Part of a small language model's weights: 4 heads of 32 (1 for keys and values).
Each number is 128 + 24 x the weight over its row's rms, rounded and kept within 0 to 255. Layers, rows and columns count from 0. Numbers have three digits each. The size before them is the row's rms in percent of the matrix's.

# layer 3 MLP gate, 512x128, rms 0.0789, rows 386-494, columns 0-127
104:120101167169119112094152141145112106168115156151107105099145122110109091129104147113131131118151177159164192117133156148131133152117087138124148105196151158141104120093133131126164112145106118096151091171163129152123101111158124122140126146067111130148113116134105129164116127140111113126094089135151109106129102136138172140143149117131121121098126129116129128131142137085130066163153
108:111135107127111160132097092152138161124115141147123136138117152122138113106068129109119116105143132147099150211164133109134108107142124095139170139140140143164113115096121131151112118143114179112152102103115104086153146117148131080157089121108136137128127103082111075128150143117144097139120114110159120202114173149114136125139160149135142151133120092136132180119149136131143150144097
101:045139134147135153109143094081108147177137140109127089133131160111118119165132141125119130087119135149107121116146114148118122099135142080098132145133178158130126124141141082125179116137110160102156104089147125142115145095134135126127146118104136140123126141105143096089078118096122101119137109119156147135112186130121120137160127150147126151138136088128126124147147138220145110134114
100:144105168134101128118149140168122115098139120105126106129124145091154120125094181142162115184124160133081117172128111147087113133122136161120106123139114138137140137123140122149147154142122075179103090103098123163103149104134131109163118097112098112135133114132062138107099124095137131146119107150154179151150103145114117093069149094126107151106125129126119113122146163146160130143161
103:133126110084133103133145119121115157131163112162102124121132106145102115116126137123124087156121119101122138077120129106143138119111144131148127109157148172148128134084137127137117152092141114150112150141105121134131216123130115153152101115131162151116093125131142100090155153122152100145109110115149136124152113090099154101135163150123150128209102050127123108125107096104133161133173
095:075117141130173139053124135129132147117117145112104122091128123111156103109069151124111103136163169153140135138130142148172151131127164128131131092146157121145106132099121144169108144126127107128166104091129144139115144110123084134147107140168126178139131155132069082122129174156120106125128144096150133145130120114101108124110124145152129123167081098136176083125138129136149126147160
104:108122143140118110133167132140178115123105118114098056129162113088140127138157127147123125105169152124120115179152070134136118124111088098128147106133184121134138150116172119119129116162127155115097122095138128147118150084120127128149123118081137132113158177100111074167105134162128116151119116141165158109133154141117125114130112117147073111124105133110119139136124148138165144127064
090:145105135100111147124145104083116142130147169136138127110132137094141107140129126066129107100132166167117150131140132204103127128110159140104138120101120148137140091113162152111135141119082133119146097075142143135134121121107156127129108132103127230153148118152113129094128131102135121125120126166112094131164183116090168079124096130139128156117133111134128132139138161134138120115107
096:136143176071133154116115122148116152129153157115135103121135126154122107164077118154145120140161154098144131110111097144112099155101102108128141109140142119129158092139117136162174097116158137107110149158162118132099101063133172140144058113093120125170116109168116155097133140118107112109106102141146104148100139153131148125091139098066116131123136114150098126130136127116127145148093
100:094111142114160160093132155171119143120120117102119142129151134146131150159093125132089087143174089151136107116121167115118131130150126139131080089150116136128132150098116134158073106130100113133151114145103110192105144168159138138136093113138115160158166102122141094172076146110108094156111122093158159163108084169118157131107142118163118118126103133131125118111130135117149149112117
096:079127146136102115136155135139120142135102163065148101139140111140109119123123157088144149136147189146101148187152132109163166130123105123125121135166150144177149099124113131123146112145104140115109185168125128101120096108130141115129121101080119117141110086152108116126159108132123118147136099118162123134099134114147168140159169129084168100142130084112141100101125111142139102098092
099:106098192122126162068154104086107193170130145105110126128161122154122073112138132107144101162139130135138104147124151102128107112111107079112145146105108132119121102118172090118139151105148098169172064108142159097137122101144122130130150130091160135147156121132109150125129112142128130109120110140125126134125117100096126127136107085155137170142116139130107132173128142145165104132120
092:062151118146170126123136133153152104152165126152114100134110142122106128149117153159109139149174170109152149122153118144141107071098123093151147133129114136136141169109091088110110163114132101143120135128139129111125134129103141091148104119119145135138136081125150151152116129190108137173100122090143137135119132115131086135112161092110080127107104097109152111146159138117142169075096
096:152123154114156090117103147076102124119111137132105129142106110104143115147154140116081123159145153113149126137161133138118116148121164169135148060119147119085144170117161149139130114145116091159137132118125106096091104152123091162135122127124114182106135145175138126150114171123133123146128167120143112119141145097080156131137136115116062118139082164108132105116132165129133118170086
099:153118150150155132142122096062106117129132150078091088109155109138078110111117102149116142110132157114127149159182150123108162087115114126101165138102141157124092119167156116127140161116134129139138151153142134105114141100119120098137141131108132115097097114126128101101128150129142102171076069161108132121147114149126158150115153142146131159155151120187121130158100133129164127112091
103:114100146097128123036140166129115109103129150160144112101141146093136099167160111091145094135137166161134178100129169126140089129102157153143099135101118168137138098095103132165145098119142148128098106143139137126142115166123152150172128153130111123126146114114111083138103131128094115113122169109131122103096132122137145137147115086163164126157108112131161106111119129086106129124105
101:095132122164118120143129104170139146121128131159124118074187104184141152157116152149130154152131140142155160172151146133143133121152091150091166137102150119106115133094147119131122097140102115134092131150152111101088132132151099095127150141103150131146117135127093097108156117114153116191089094086117109191130115130115132125102137137080147165144130111159113109130120124118124101121092
097:095142127152121105098147119194101095105167164101111098140178122143139093150100112156109142100170154153110118144132181152117157142145101120140097108136142140122126149069120125123135101128129120102114106104124118139127134144126135141129115122137091138130082115154141128176123110145175121166121129109161165117112150092133159143113115118171138104154124083103103105134144086128112126066108
106:101132183120116112124123093167107124118136147121119115110135121106124076129150099098102105101124169112108097125158145107084142086156155150113138148122161191135109120128144102130134126136174136126126124120118134155136193109147149112178099100071142137153130079116093148101150127153147072124134136135148160150115157125120146183129138142132148129134101087136097107132149132132096119117121
107:111090126117154107136119083157091141139126128166087147133160117150124124146134141116118145141123127129104178124133154091155102116117157171125163117092148086145099112076087113111103147160132151118147108130123103096128117156106130103147093118114131158189132125128152104105151130131138094169121123128131087163199098119132175130145114106086135152139089122148158112138153144103133112143113
099:129068147126115074109115112119127153104133149142145123119142125097115126128122161156152112128124144164160119138173160122096148119126144150111136116155136170122091078170176129163131100121116114152105157172122156123132167112146136087132112113101132151129092101134107106113085132102103114103109133152145152129129093164125159155127122096119123077140109124145112113138141160105190119169172
085:137102093163130146139148153153131101135094123118103086139133153128095119090130148136112136119123135130160098125167105109137107111105128095135166116156163143126082145107164148124199163093148168109117114128142108158119160096113137157137117121128118118119127102121105103117129154174095080100101072140133145136121138099148122154081141139133138191100131109095145154105104148126151147097152
097:128125134085138118131142146152096126097105108061129086081129127149104099165087155146115091095141116124135146131146110169079181138125153139147146098094133139136116127135145129136136147173167090149049160152107166113098170127158153129159085096110127113116144127136124144144098118141100107121141131098136137145174113143106123149154151113095131115157128123141116140123114130130147101131136
100:111134158129123136105147077133083171140162169125119145151154131121131113132111120108121127111152167126116165098132148145089106127109103147098141082092153159134099153131102125095167133086088122082141140129137128112125092139114150165171088119126155142127134115157126128148114137107128099132148132145132117127123150124153118102141137071121177100180116089156078147152128146181133090117124
096:124093144077098115147137116134155147168159122110108103131158119089140110137133134140144109129148183153119128096103167126136122064134117142120145124138106123182136134129131128113151155149152174127141142137130117168163136115141123121181090081144121171166148113121077120115146185120140074100096113144146095126105126160112134145089113122124116149106085127107151093125157136143119144121120
098:140100115123139128123152108112108156157152147144142134150120144169157062133130140091110123128145126127082185157104106151124144099152100122129139138145126163173078146102131117178139116120149108118148173158149139154090141106091136093127112096120129139123100121158149104130117152136138121157134094083164154135145135157128104104118134128110099133125122113145076100137104191113116092150163
086:104098116056129139105102163110124126149155174156134158137112110150109125105117185107111106121153110093180151103143124107125086118113119138123138139148137161135138175130138125140103164107124142111096134147128109118147119137114134139142100174137120158131125089106172082127127139117117122165173157107123102119151175094120119089088116134127156098147089116100133133146082140107157116163119
106:141130162119145077116153103106148128131107139143094090135101102123143109149114133140115110156122140133148129166172121103126120068095114146117108155104132126101155116154155135153166126135132105164154141109116110125122211148144095170142111140123120158120115146097104095165140130115066112132110117101153115185133139108098167131129107087114104141115096097129175150142130140144137161122111
103:114072149119194123088171139119129153105083147140155138121152154122107122131072163128129120104151162122127115178108132144098119120167118155121148084143122118125091118094169109159105105138138123118127083123131116112106171138114107165135148088125165127103136101085157106108108135139133134141114102117158143111110127125065131132099136085126142134117110128126129169126101169147157111128140
096:080136137141115158138126123117133137145113159136100114089157108124105118155114161103119120082187159168130109126099125107172116108164087134100114116156140113191150122133092181136168127131125111094110164118156115116125162099097136110154135114131118140140159111085119105124127119121111112164105104178134097132125147135123170160151158144100149133144139102143177114125109117111100130104088
097:143147127106119158070142150148117130172145123128126154132115140128142119109104072103103089128199151127139094169117114165145148150096136156140128090142108170173133137132100135132061085164134146123106118096152132115107107074143160102130085139109112139125121130146117122124114131115140076157116116132144132143144116155079121117165179134126093115129122136117137102114117153126157135130121
097:130113130141172137138112117172141135148083167110134114132161099145090135173135141094094131121130142160182148157135134102110121105138079110134150126121101116140098159069161132126154152176115156119176099142122094129115119098124102116144148080089124138141098103137097127155135133142098116145069110134161103104138143128160130156169171110129094109129123133120135116165120102104123116148146
094:115130150160130125144148096107148134129119162081117085111168092088144102144105156115112133138143111155086105106137155123095130104119170129070130122133128149113095096143138122125167150164126142123148181115169163094128114106096119155150137096107122134158131111128111155097148154128113087143085122118115143153137170105154091121126121125164184150157140109134091085129110167130109117122121
102:107129124125157145111171118096093174151143152110126132080148121160140136135130153122081163118168142124112101166179109118130151123147110123136136140129155132148134127163118143127138151141088109166146144152138131077094112107159095105139152066105127149152131186130129104146104118118116133170085093120119106151118094146125073127159103144127124180146107116118114159115112139162121123095125
095:121114192126170115090145143116119165151114131110078110097152085143141120146109166078093090115173140143122146104181150090113149125114126153090157103155159128153113133156105131150137143104122106191145135160150162116096143117111104133141123100141137145137108114135125152119128135121116092144082097109171115136108123141128122108153161122093099119123117094120142127140123161133163113162111
087:080163163162171118136148149132119126106138129124120113122120120138112139135113169117132130171157158135151152130122156126143121113118136128123143126125129128133163137131100140121157124113155114139078122096136100097115153178102118117125128143117093146130141172179116128093148103133108136098109115082103102134086119123156135134113143049101108101128131096185091101213117105146134138137141
100:138041174145128090106178119102120118086127143150102139142147145074107113109119187105098129143110139133136156117138121157127134120113172145133098131142144155151100157131130096125138096146091133104157138119119181139152122154105116117136123151115111170143165147149096100123098167134130127125125152085123098112160153130110144131123097101154105130135122110169133080160118129156131141121111
105:104131159141133133125108124113087157140139153106117144125147128164144098122091180125112108156173158092088139131125126133118152126151114107122134124108153109157167110114129136166139135140124100120113146142188092100115170098088119090146093112092101142156175159115064131148112150120164123148122086149120100163098106115111113057162137121141112123098130122132121130142122149127161138134116
107:123098135139168117086104137127111137098177133064120142097136132116146154110127133125126158146143152156142130092115169092090157085138101147110104087140146127172115154180137116137100145135134141187102128137119131125143146135080107115156115075098136172125135171128129090117152162170108113147083104133119135147157140143135103123138148153110137159165096126128121102154124140104122109126130
098:097099139109139157111145101109114120124116143131111090100143099163095117132115145116100131094140138127101124173187138165128116122163122142148113092169174090141134144120141136153145153146136114095155152112136135110078110150151103128124136134105112136133115106107122109121134142125105121142090153095210088163138158148109124126128126121101127149133101143127120137109107144203146105146064
103:098139152137106074114125142136089119102114104124099126110150128107096117138112126094101159121153161114112148130143134117136133137125163094118128122165149163092138157119134086144149073138133139101093136122170144106139135200079158133129111096123111122099108118127129117125086104115144107137140140120111154116115135115117164146145159094150161090154132055119118079122127166145149168135154
110:085119188139136159080166134154104133090164120096111119120199123125134169137105158129127123108169136127147158148121103119114093094150150116108118086146110124138110128138104134120142114106118109128120133129167111096104141054121117129135090131089132137149159122143099119164178159093144123130136146118111131129096090161109137118127149096141114174144135095140102110166120126159133111117122
101:116143150147153110119105084143136117127128107138115106150128094096132104169132137094105117084201145120127152166136125147114112106117124119121134125132138108131133158107144133139177084120139138121128144132130182125136124126093133125189121118073153141143156147108114107117123121136144085139088165092146106117176159151085159132093108109093126153119087135158101095135136135174127085096128
105:102105127128137119142151113076111105120104136096122061133128139116109152136100125133102116115134123081148129159163094160119135104155137125075105129120144166109132087122136141106116167169118179130188149071147135122114127137072111154137157162108140142153144173162117123106106140113167105121079112155135138137127182157112140108127149139112107129124125115126106125123104131119122141176108
093:115106152116128109076150128099130116137143151124142128087153118078128146118110145104138133136158156108133148140142183135127095091117147131027147129093119114123065126106144133138109114142136143134116099122160155105167120145105118140140137167127156215162143150111106097082140140146162115138113113144126111135148096148084123120101116109123141125125124125133140151152129145157108123130121
095:148110164136141091113140143135126119107104121122115054101124140078070095108153145142108125097124140163128162153194122117119193115102124176108148134105143175112089101128129135138113137152161140151117134107137154129131153127104125118141127140112133113094146148148136101125108179167117117113058129135159139116132117148121106103122121142097128119173108116145107119140092100140114119141154
103:148129139139157125123134138152131117127126129126123108132114151119135139128102116155134109138125169074157122169149161166096119114094157132124124105097139108106131098104125182143145166135147083133091101102129142152096125149148122176162119144034106127121158129179078111117104124102134112121086139128125143113129118146121172087091135079132137131137129142090119105146119129150128138178141
100:096086132085183095106123126129170102111144149125159110119109113134142077164128131104090137159147165159127191108139121106113117093124165147127161117123132127149165128115145169145153079115118110164124139109102152119119128100136132129145118116121114152132115134157086117124096180116105143140139171088144156133122159118100102111116134085100139112103125120089131111130144178133141085107143
098:108110120163189125122167133106120096110111113089111128123127152094101124133092155100158119125146203088126139156123146149123129141093135181121094115116139148115137143106117128117095125104158122104105118128150154149112147097128158156145135089138094135154129107120123150149127128102093106122087159053159152157141159138155151106106164100134157158119115126159112100144127127134151167118128
087:128102136138098145145122110165079138123119116148144067093116118100119126152099137122135096116133113147127135104123169136114116109111128109129148110125151189132114156134158093127139160174128087113077097124147138146134175161103116123156137089123120116154114153164074099184107116128143124159106127094126103135162121128087123141084119136135149125186093138101140134150083139131105153133132
101:093099142103144067119147129160118160120141126129111084114152133143158144140181146114148125136198164121109119097111151151123123098163160115154148120127161101144142157122091139136116066093165157134137157107129133134084127114144139164120097101126166166128131099097136116117150157119124099156116123150141140153088127093091108140102128130111132146111143124121160088132149161108108096101124
090:121086169118111126087134112089154220128159143125102127145169122111121128107150159111173131139137115155166087090106146133146081091099159141087133109165100160138102127102133115140112129103141078116129082147118167121131115110114102101104142120132141168151127148107154140146117176108132105145135135129111134122088112138106115117162121128158099126126111123143127129166122147167127123142109
094:116080138103109103105135091106132195128159140163126113132125123102146141101103113137142063150205156142140113144130141119094102118148136117102103105132136114098098105110089099140120122163148139109120096173134146121119132134139109162139087133097145173143135142143105136137099141159121076170144107133129107169147102136133178152126138124118117104118101114145138090176155135114127129130120
096:141124134143188134139143137109144139130181135089137090156127127091132122131094121122151143132140150145092121117117118112146150104145100137111155135142151142136070147080082061142101124111159124093147118098164138108144184130108144120166141122093180134110139101121122119119152113125167090115124121144155163166092140133133157164135117127119127165107122078103150155114136133107101107139099
094:140118134122142105109079144117118104134099087151063117138121099098121138152152109151133079170137117132163113121114118112115108129109130144117127108128158144114144185129148108118116140126147141145084140136160162133075146188120133151163104122098179132128139161171140152115140151126149085126085143105136098124106145102148185152117106124108158124166105129136168147131148114125135142116079
101:117133156119147131125125137130110166103157160087063082092164115160140117104130135120119157131135130104111132158128150187139130121111099110080154134131128146130095090126149141126129120086172116124134146117146130104129099080135106147126151126085081175168142113116085125109131125143128106147126124132144152177146121149128107077175130135122138172089134110138082132134123141157147118110092
086:111124128076124133129130134117157149129148127143110134154162078124166173117090155097136152080133126144094143124106142125129063102124106128077139134140104082128100120097099106142159117099064136133143118137158191144136114106110109124144141145111117155125119117130156124139130128140149110128156144131128078146135150129136155052147139105168153155098122101119122132163126151151127117140091
096:136094128083153123133173129136116152149099126152065112126159128147119103132163122174114114121121137122128089112164148114161124102123112146115123114114103138153128150118139128146157162144132151134134127127124108131132149132114126128143083112138175164108106110117173100129145194149147088135126120089142103132110124098129118135079113146144137118184051117135162083154133137158097165097129
096:098130161167137132117135100151149158118160138097108092100118101124120128110084154101142080135143179119093151097122149128115156091109152151102093148100147125182117146117115146122110114135134113142096105137155116100102106139119116117200111112098136153125088141155127081126163147158156080161140150161131133149135156124120132115143131094170130116140120127172110116128099091114149127088125
094:126095106168148137113154126135158172119138124116110135153135122133114082151143113131118118168149128123122145127120102114103153084092096114112133118110177161168100146129116089131142179129153170140107132138112158082098185135128157072148154082105111131126155127133094136096125140135105114129152127135118119143106147175139168134136138125100153155121092074094138116112168116156097145102126
103:122108205129136125119158152101147120123132142149135096117154128110130104138101156104133101133167155114126101150146085137097110110144119148122111092129134150104107148100094131168127141133132121175109102122164135098093120154074125115177130107128090162103108175148118139143102132109125120138131106133141163139094149128119123101102140089101093149108090078105139098155086163122132166149142
096:133098177147146093110168163115107143125172166133125107123144107088141097094122136085088112187132135129159141148121122165134132133158134176126127098159102161127165103133131108143155124109122110116101127143157125121095157146104121100141141159091143131169172095116146120134152133114090097125147099128096096114137107104142129082129117076136146111149162129135121118126103171137156107105099
102:128094171119154116102097135102121152138110167102126103131141125144147121134135163131128135110173188162149178111139115154117132092188093113103159101138120152150121115125117121145151128130136132137144107113151106087118136135147129117151103091105078134131115101121116139120115163146132077150104103145162142187169140093113166127121098117132160140125091095109111113127077168143157097135128
102:079135121155110109133159121116143134108145101116083114092159139136144114135095112140132110087167124103138120165181110101120133102119104139113145115166153114092142123126113108146122094125115130172122112136150137138092145111129126110168111145103130155116110134135109042095139119127142135188095110096153157124138100126114142145165154095123113180131138135140152107132118120113191171101120
092:116115141133127115074142122121102106109109148125099105114141107103123116158119135136144079111130165137136118151212125128122119147130134119152120104108140144131139133127102137124128093087156096157113113146145111141153144176114160136160148149111136142131085069149172154095074119136126117163151119090137149120128165153158164165122127088118120086144083132123124090106148110129161098136092
107:118080131163144072107128139100101091096159128114137120145119141110120098176120125138122128123132133128194110126148101107137145124148132120113134119137156132147103135100120109152106125159145139155107121108163134151128159157099156141168107094108107159120131115183095087140072153140138113126116132121162167139103141162119116084096122116105159107122113131086126065118137158114128110182113
101:120126146122124163127108164145121109108137169061137082104125138128128146187127135104114107114141123129100147115118160127112171148131141137119182114132141111156078100134140132133122072104160164170122110141148144104098156119114135171135128113147094136173149076134119115098114128139147078121087076099150103147117083164123124123107165108097153117133131132111140119146132142099125110118116
113:117119136114156137108112140148135135142177135126086105121123121089141135141142139076122122128119137142096131177161166112140106146138146137128141112110141133190122134123128123137122096122099173160128149119166119125122159110096169093176081085072121137152073128078121103129149133092127102126098140090139107185128113153138125147134147117148139154108129089090132106140167134120129160128098
096:090128136130150134140130081149134144155097165097135141097141096101129128102168153086144128109170135125119137130189142122116114131169176094121125115107132129144127123102133166106182146124151124098146159117130105113137135100120148152161107127097107150124098106097103090124113084092134097116111089117152130148107144142106123157185142138118099136151125119145160149138183127168138090099108
106:106151134118142134114124108140147173117153109106050103129147142128110105120112101134143130176132136151104158166137167152129122115129103084132104148149115126146143146140129089111137129167088113127120089109158136157148151132108124173155116130055143127134105150101116111136159174133155091118115090089099135171097126120123153135127148131151121115121127074105139087171112161149154119125141
100:105111134104159110086149130081119105143139137094100132094125093143101160109151141116113105102161145096112134125160145121093098091156135098097158100160152179126127148124172128160158140154131131166136173149141131082128153084127124165154134127112144171153146091127139132128108153133132106171114122120101140123110126128172130165094106088133125154153082108091136109133107138152130106104129
099:114137117143136141066134113166064116142122148130158148114145149113126137089079137156119132129137167104113172136140083125129147122122162104178151079135153115180142055104120132133103120108135162112098106113121115100128136088128104116135101119104118142101116142075105131153152148148150107129142105114139119148142127144105141142155185138128164115102143084090119120122139126125145148119153
096:103127174127120083102103126167133103145133149125109119139171130101161096143097172124124146111130132133126145142102118112108093122152144143075131089169133117118107144109157079109158105108122093139135122115157134107117138089140132097158129117085099155136138105076148186138158135139152079132111121114123135187126132166099165134143102139142133170135129109111148168147140153107152146124100
105:130137167094162109123153133085100074116130141175120084139155129122150137112111152127104110127147164123122144158166121132114127109098124093132119105103124121123105117154157150131124154148111138130079152119132148113128135141079131128146091115134144158106129165182161097106081139134157114110116163172141118125136150147091148097097133147100128099176125138135116129141132120196105097121076
087:114119168147193105090135094112068118102093134134114116127134132084090102174157121139134083171127141122151124112126146141143167101097147083106135121130135105136131128173113122133169151126120148109139137096144127077126131165159121159128139114106170173136141087144136103133123138169154105143104125096128081131160150115129118148121147141141134123143081102149104151147140154163123132155118
094:103131141117130113086110079174123155151146132085117100117162088111151112170118146098136129094119146169082102155122172118128103138159110107092134115162157157136082154107118153148145132136102142126126131138144160132155130125130131160138128100107096154155111081127090119125154148136153101108115126122137112121125130101114114168117117088183127162156112088093097085154108154116142142120102
100:133105125159114117099105118124115127167175139161109158118161098090117061106153110114134145127191142159163129096120127108108140123145128101098120125134123166120116119110120157123118112132123149127124193097147104114125153102089121171186115112129131115115127136102129134170119129107150078144085091138150132175117105118144143123139114119137145138211127124140101117129124165126124155123120
096:113123132135141127136123124157097145102099123136114092111148126134111125114109097149078149164129135169152113132175145115104097133142120106151172129122128108110123100151159122131190133112155147114112113102101128139141173180185121104157142095073164151116082116145101162151150116098145124183142145160162131124120164136130105151158123131143113124136092089141168119104127103145112091122112
100:105119136142172148140110113147062124119159151133088130120118103128095123154134111097153145162139132113112138158145150134157128166125163144141079107157114139155080127102105124137180140115143163136132153158108160146092115070131125173137109108118144121128105115167154120114155124107142088131142123143140074125122128087133135101169187130122125128159106098141081094116106124123161133145140
090:112144137082151123103130101153097166112160119123077139094126152142149114151140115133160094101150157138101106139153167141122156147159130102133141149140082123151101091147113146096132134140150117138124123128146135140116092125136147132134116103109148120152099109124159090156122117119149110121104091091130082159092113163131129133176133151148171154122113103132147159124195082129133140055113
099:113121173135159122076170173169087152107127126112129133112148122127155083099119090164124148155153113131146102098111103136146138141091136124135138096136136190152113103148135123173147102123139101144112130160143143092134130143113084156134081160114121144167129111122137148164141138138134128137164085110116091118117121124109130096164139119168125115141150093122077097119105107142136182117131
106:061107175162120123130133092116132143128142126170097121120170133111130101140114116121127127097166151158148119127139140141112121104119164094082141128118147139118171152119129108150157136119096151154134140142135129150111115102142074106163134140133139151161136161081100115179086138103106093109107120112142079164117160132125129155114095115121125176127117116139100109155152150143128136124056
085:079145173127107120122135132113086185173121118136116132141120100150105132142123125115122115128119129148146087111124117102077113124125107127109154122126139110149130152090155119159171141132102107153082161081149142149114136135128115148122171122104164154110138107107115134133092146135135077143132156135117085140108111116132103160174179115165167141150170101150121149149124152169179126105109
090:106097169108079141157166127105133202114134138146134111137162111127159133133170158147160087119142150141094096137109117116153109096109120156115121117130131128116154119117128140121108086144091129094150117103124155124155112157070111118108129133107096143149100101135155120138105171130154100138127146199119156107164157122160128124131088118124174132122143120136105116174109173127150124129134
100:096138172133092135081140111119130142152172161125140137134140103111118101138091125096161081133149189151125146127125160127110056146101132104129153133105145155124130105130096151135138109123170142131105122141156135135122158075157149143157150118119115149175140137145125123096091175101116117109116116132115108116102101169100163113100148104088112119117109108127179156136137143125155105112098
101:095124117134128097096118134108084126122103158134119113125206093110130150119093112146147125139166104181170115130149151083135141158153109173111128109146106119133144126130143102104118139156158131151153153147138128112091134131139089153110142108106142160120098121069122153133139109125126115121132104160148095158086147154145091124169144133135174117108131080149116132155173148102137126129086
097:127128167133118141116131148114146092120156132144089122109108096128111132147120096116170149136163131156140152110113134152125114138087121093100159134114162078193170156126107137105144121101137134146102098125125141166122116080117163074127115131117125132154120139123140153083088130106118086120149143138148127171103153104125151117128126147102092100181151107145164111151181116155150154131092
099:113154162158117140122091126104100117098133150106109113096176143105099129136143161103103106085172127128100112153141154138128162101137129147093141122091190154155131113118106119127144148060126134133127111125184128088118135101106146115161129113122081121174162114111117140118149116125121092108140091140140107132135153160134126117132103091152124166165163136100129096135094135166119122127088
110:074097151155172153114167135121084170133152162079107099115181126108091117131118114121165137152142137137105128139131119164110152145135142104094140115109137151119155112125124137151106089141102091129114133145179154120085132086151119149155130098107129135159143141119095151129153135082115124112058079126135137152112115128098119137153123126102163150114131136128098152139094121148150121111097
093:158107113157184146105136150122160145114116119113114145126189104105078152161142095148132121134144129135099132154122099118132117088127091120154110101176129101146118145155083151123099157111143107105126133147139105128112108129154111138136131102151182188116109122097116088104151145150117130153099105148150125137145160131107175142131154092088100121147106109089161112110122107151144179121123
095:092134097115188125131113113111141123135123094122083135124176128093110149172101138122093147160141117140123119138126108151133144103125127088128106136181137107148118157141127109122162088086108163127146117121147112130123141120128149123141128121126142144109125151149164091107121180165120090201119106092139116191133158158153104143098147078105108141107095110092107115135138091135133140124137
099:090124131115129127145131148115091142153092118082090066096155114163111140157144139152108177125145127125148129165163100105155137150136078146114105125131161137113099166141126128152147117120148125110136141141124136133082170156089112145150119096118143163111075164137112138136095126165095106183140152120106123148084117155113154141138136165128097169140124107142148109125099097133128149106105
097:127110133093114145128114101165063139137129160141131085096172135116109080118068101113165146120125132148113147128169144155075176113122132164138138112152114128136099085130152143151103137141118110123152114112131126144127125127136143123142152156081116138143104145137123115090100142125144134144091082139133140129125118176105111145129175155160151124079120125120096150144116111149160091134072
105:068145142127166128070109125104122138117106142074096143130155141100099124156090136120096146141177115114158145145094125132123117135165082155107151093113119134133134104132122123132128153134151082128148089067156097116127166143127128111135129123119147149133117136134098140113171142142151135115139109115137117114185141150123192155130168104155133070103128104127142107172147126115118148131114
108:084140137132112129070134133164098144097134172136104120075116108133107121124093158082125140110122132179111142184160133122175149119173133104136112114157136140169117111119111141164091127106157151126124168128127148120120134106135113176182099108134126145129086094131145105125175119127122110153109111099133149153124110143098089109158182146121136149110110114105156122100111134129139110155114
093:116113133146167168098130137162076088090118141120116138121163117162128128140121137147124148134133173123126121183153152166082151124174115131134138110108116112117152068120122152125141158155121098136113115094098130150103114114121081158141086084110101111125139157143119114162127110161153119160107068108129085139126080141103146135144163135139120135106113138120117093121155134143155098122165
084:147116155128134162129157143137117122099115137123077091127149110100097118140120131125143125110133136128112166171170149128148128057149095118130102100141136139179129110118159169108142105116135112144142093128144083110120134107150120134152153103127098220130125109166089138145123154138101103148103106124189137183148118144124141108142132114089139159124102123106152126143145117146120143089131
093:144100136129152077155122185099143134085113082171082147116106120131100128125130159093088140135133163151167145111154076163138123119109114150136096110139126128086131160132160139125143124155141150119148142137120086132129102182149107126130099125121151122088129168144116134124122150135123093161104134104162134148126134114121133097098103143137107140124108134149091149120104190150190120110119
101:079110114085122111099148117114168153139100128115131108117143086118116172174146123100153134089159161145152135154135106174133110093083095106109121126163157139112130140110149113139131111155074126167094136114117164118159121115130119164117103151130133160115123140111109072114136140130126126163146133133131117131146134097086149176110106134111071103108126149123141142169160148167160154140119
101:138133126117142144134091143155134104106124115142138142153132135091106136166143147130153092172127120127115122137149143134102111089165207126143095132084133111128159114114128092112100121142157131150090110091121100119121149174124125134154083111113123152107132169141133138098182149154155093126119155102153122114089152104132159084104125083192123140123096109098115114122079106144120133136122
111:147129155121127157154148124113085148124163132098130096120171179128101104120098131140097137119147133148120162138129101125138162118113127133097110091108192143121139117144120146128127155116148124152139126135150143134097087122093110122159088160110082123143135121088081101164114124100134085127113155091156115149165115124105128114136177120136164118117130074099119132128117125204120172127144
102:107146129113133132081112113156068133139099114080109145092163143141148143144066168083093143153190112129108149171123107125122154139129104123125112089144118164175115153103116164142122132167093133165138083119112129103121114116085120143129105131135121157120142123104126101113148116180154102135161124141171135108171137132122104138139175137130136135118129133169094131143137103116131138126137
095:113115135138123129081063122143126126168133153110131112077108100127121099140124176102068088129139147132106125098172130116132143148179124137132174115139136099167145125111126141131135135116133152121122137157140111148130135117140161090124119103135117121148126132121099105112162116128158128123118073094196108191149146146105142151138162134157161107142139097167151091125158147132112126100110
102:144116127105143132143129066095118149156094114153090137127148099120169122096110118161098141154165141098120185142173076177074119095099113106147107141091131125131144102084158153124152141157137112128159105118120127144123139114099103132133153172141171158143084127132111108119126169132167097122125130137134114109139142132110169112122165105104091143121118113117142116091121142157134144130106
098:076144124149129157137128094111144110111142111145143107154162124109125142205084131126114141093143149104122171148137119190152118108106124080130123100146126135185149158101123096132151137124119110108112116074115101128141149126087112080145163160097103155103126128121139138109141129150159084141143106147150120139140143127122143102135152122107096118147143082082148119130146143181129141120107
107:126130150120120114106139138150100140145122144133131123061148138158163108103120112084118089164158147111103159113162114157133127157111147195137116136116120124162124091104142173129103119123123142141127105097143109096114146133121165125177086117085118146138136089151146111134130164085146119109137095131149120124131169165143099124148142087132181111161116109076111094125142113161125105101122
098:132110172110124106098111133100110135129118198137134085148135133069129133127134137108138136105124141149126166115120154127087084063111137134089143109130141155139133125127154163147114122119081142146163104100112147113154116137054099125152109183068104131146127080129135134116136153100158103118132110157138149101166150127143112122108127138159091116134121128129108145166126134148122163133128
095:152079132130149167125124128137135134133126191134111119137146094111144131170143104137143141131151134101116143117094152121105105144107150152117167086076123135131075097110122145137110149203144118124137142160162147128086104162114158130139119105090087126164103088177114135124112163112137120120134104111133119104159112148133177133144110093116128139114079126171123123139144135130144102150086
101:094115125115154143139138143152103096108096133138060131105114090116123129147116143135116132112166181104119159109166129122090125119087113149114158141132134104131165153128168158124197146154150134147084088168135110158114117116145141117162099101112146119131136118180114129119080141149141105132123140070166123108191125120105134141104143103145115124115097137151125094137129130136144154111104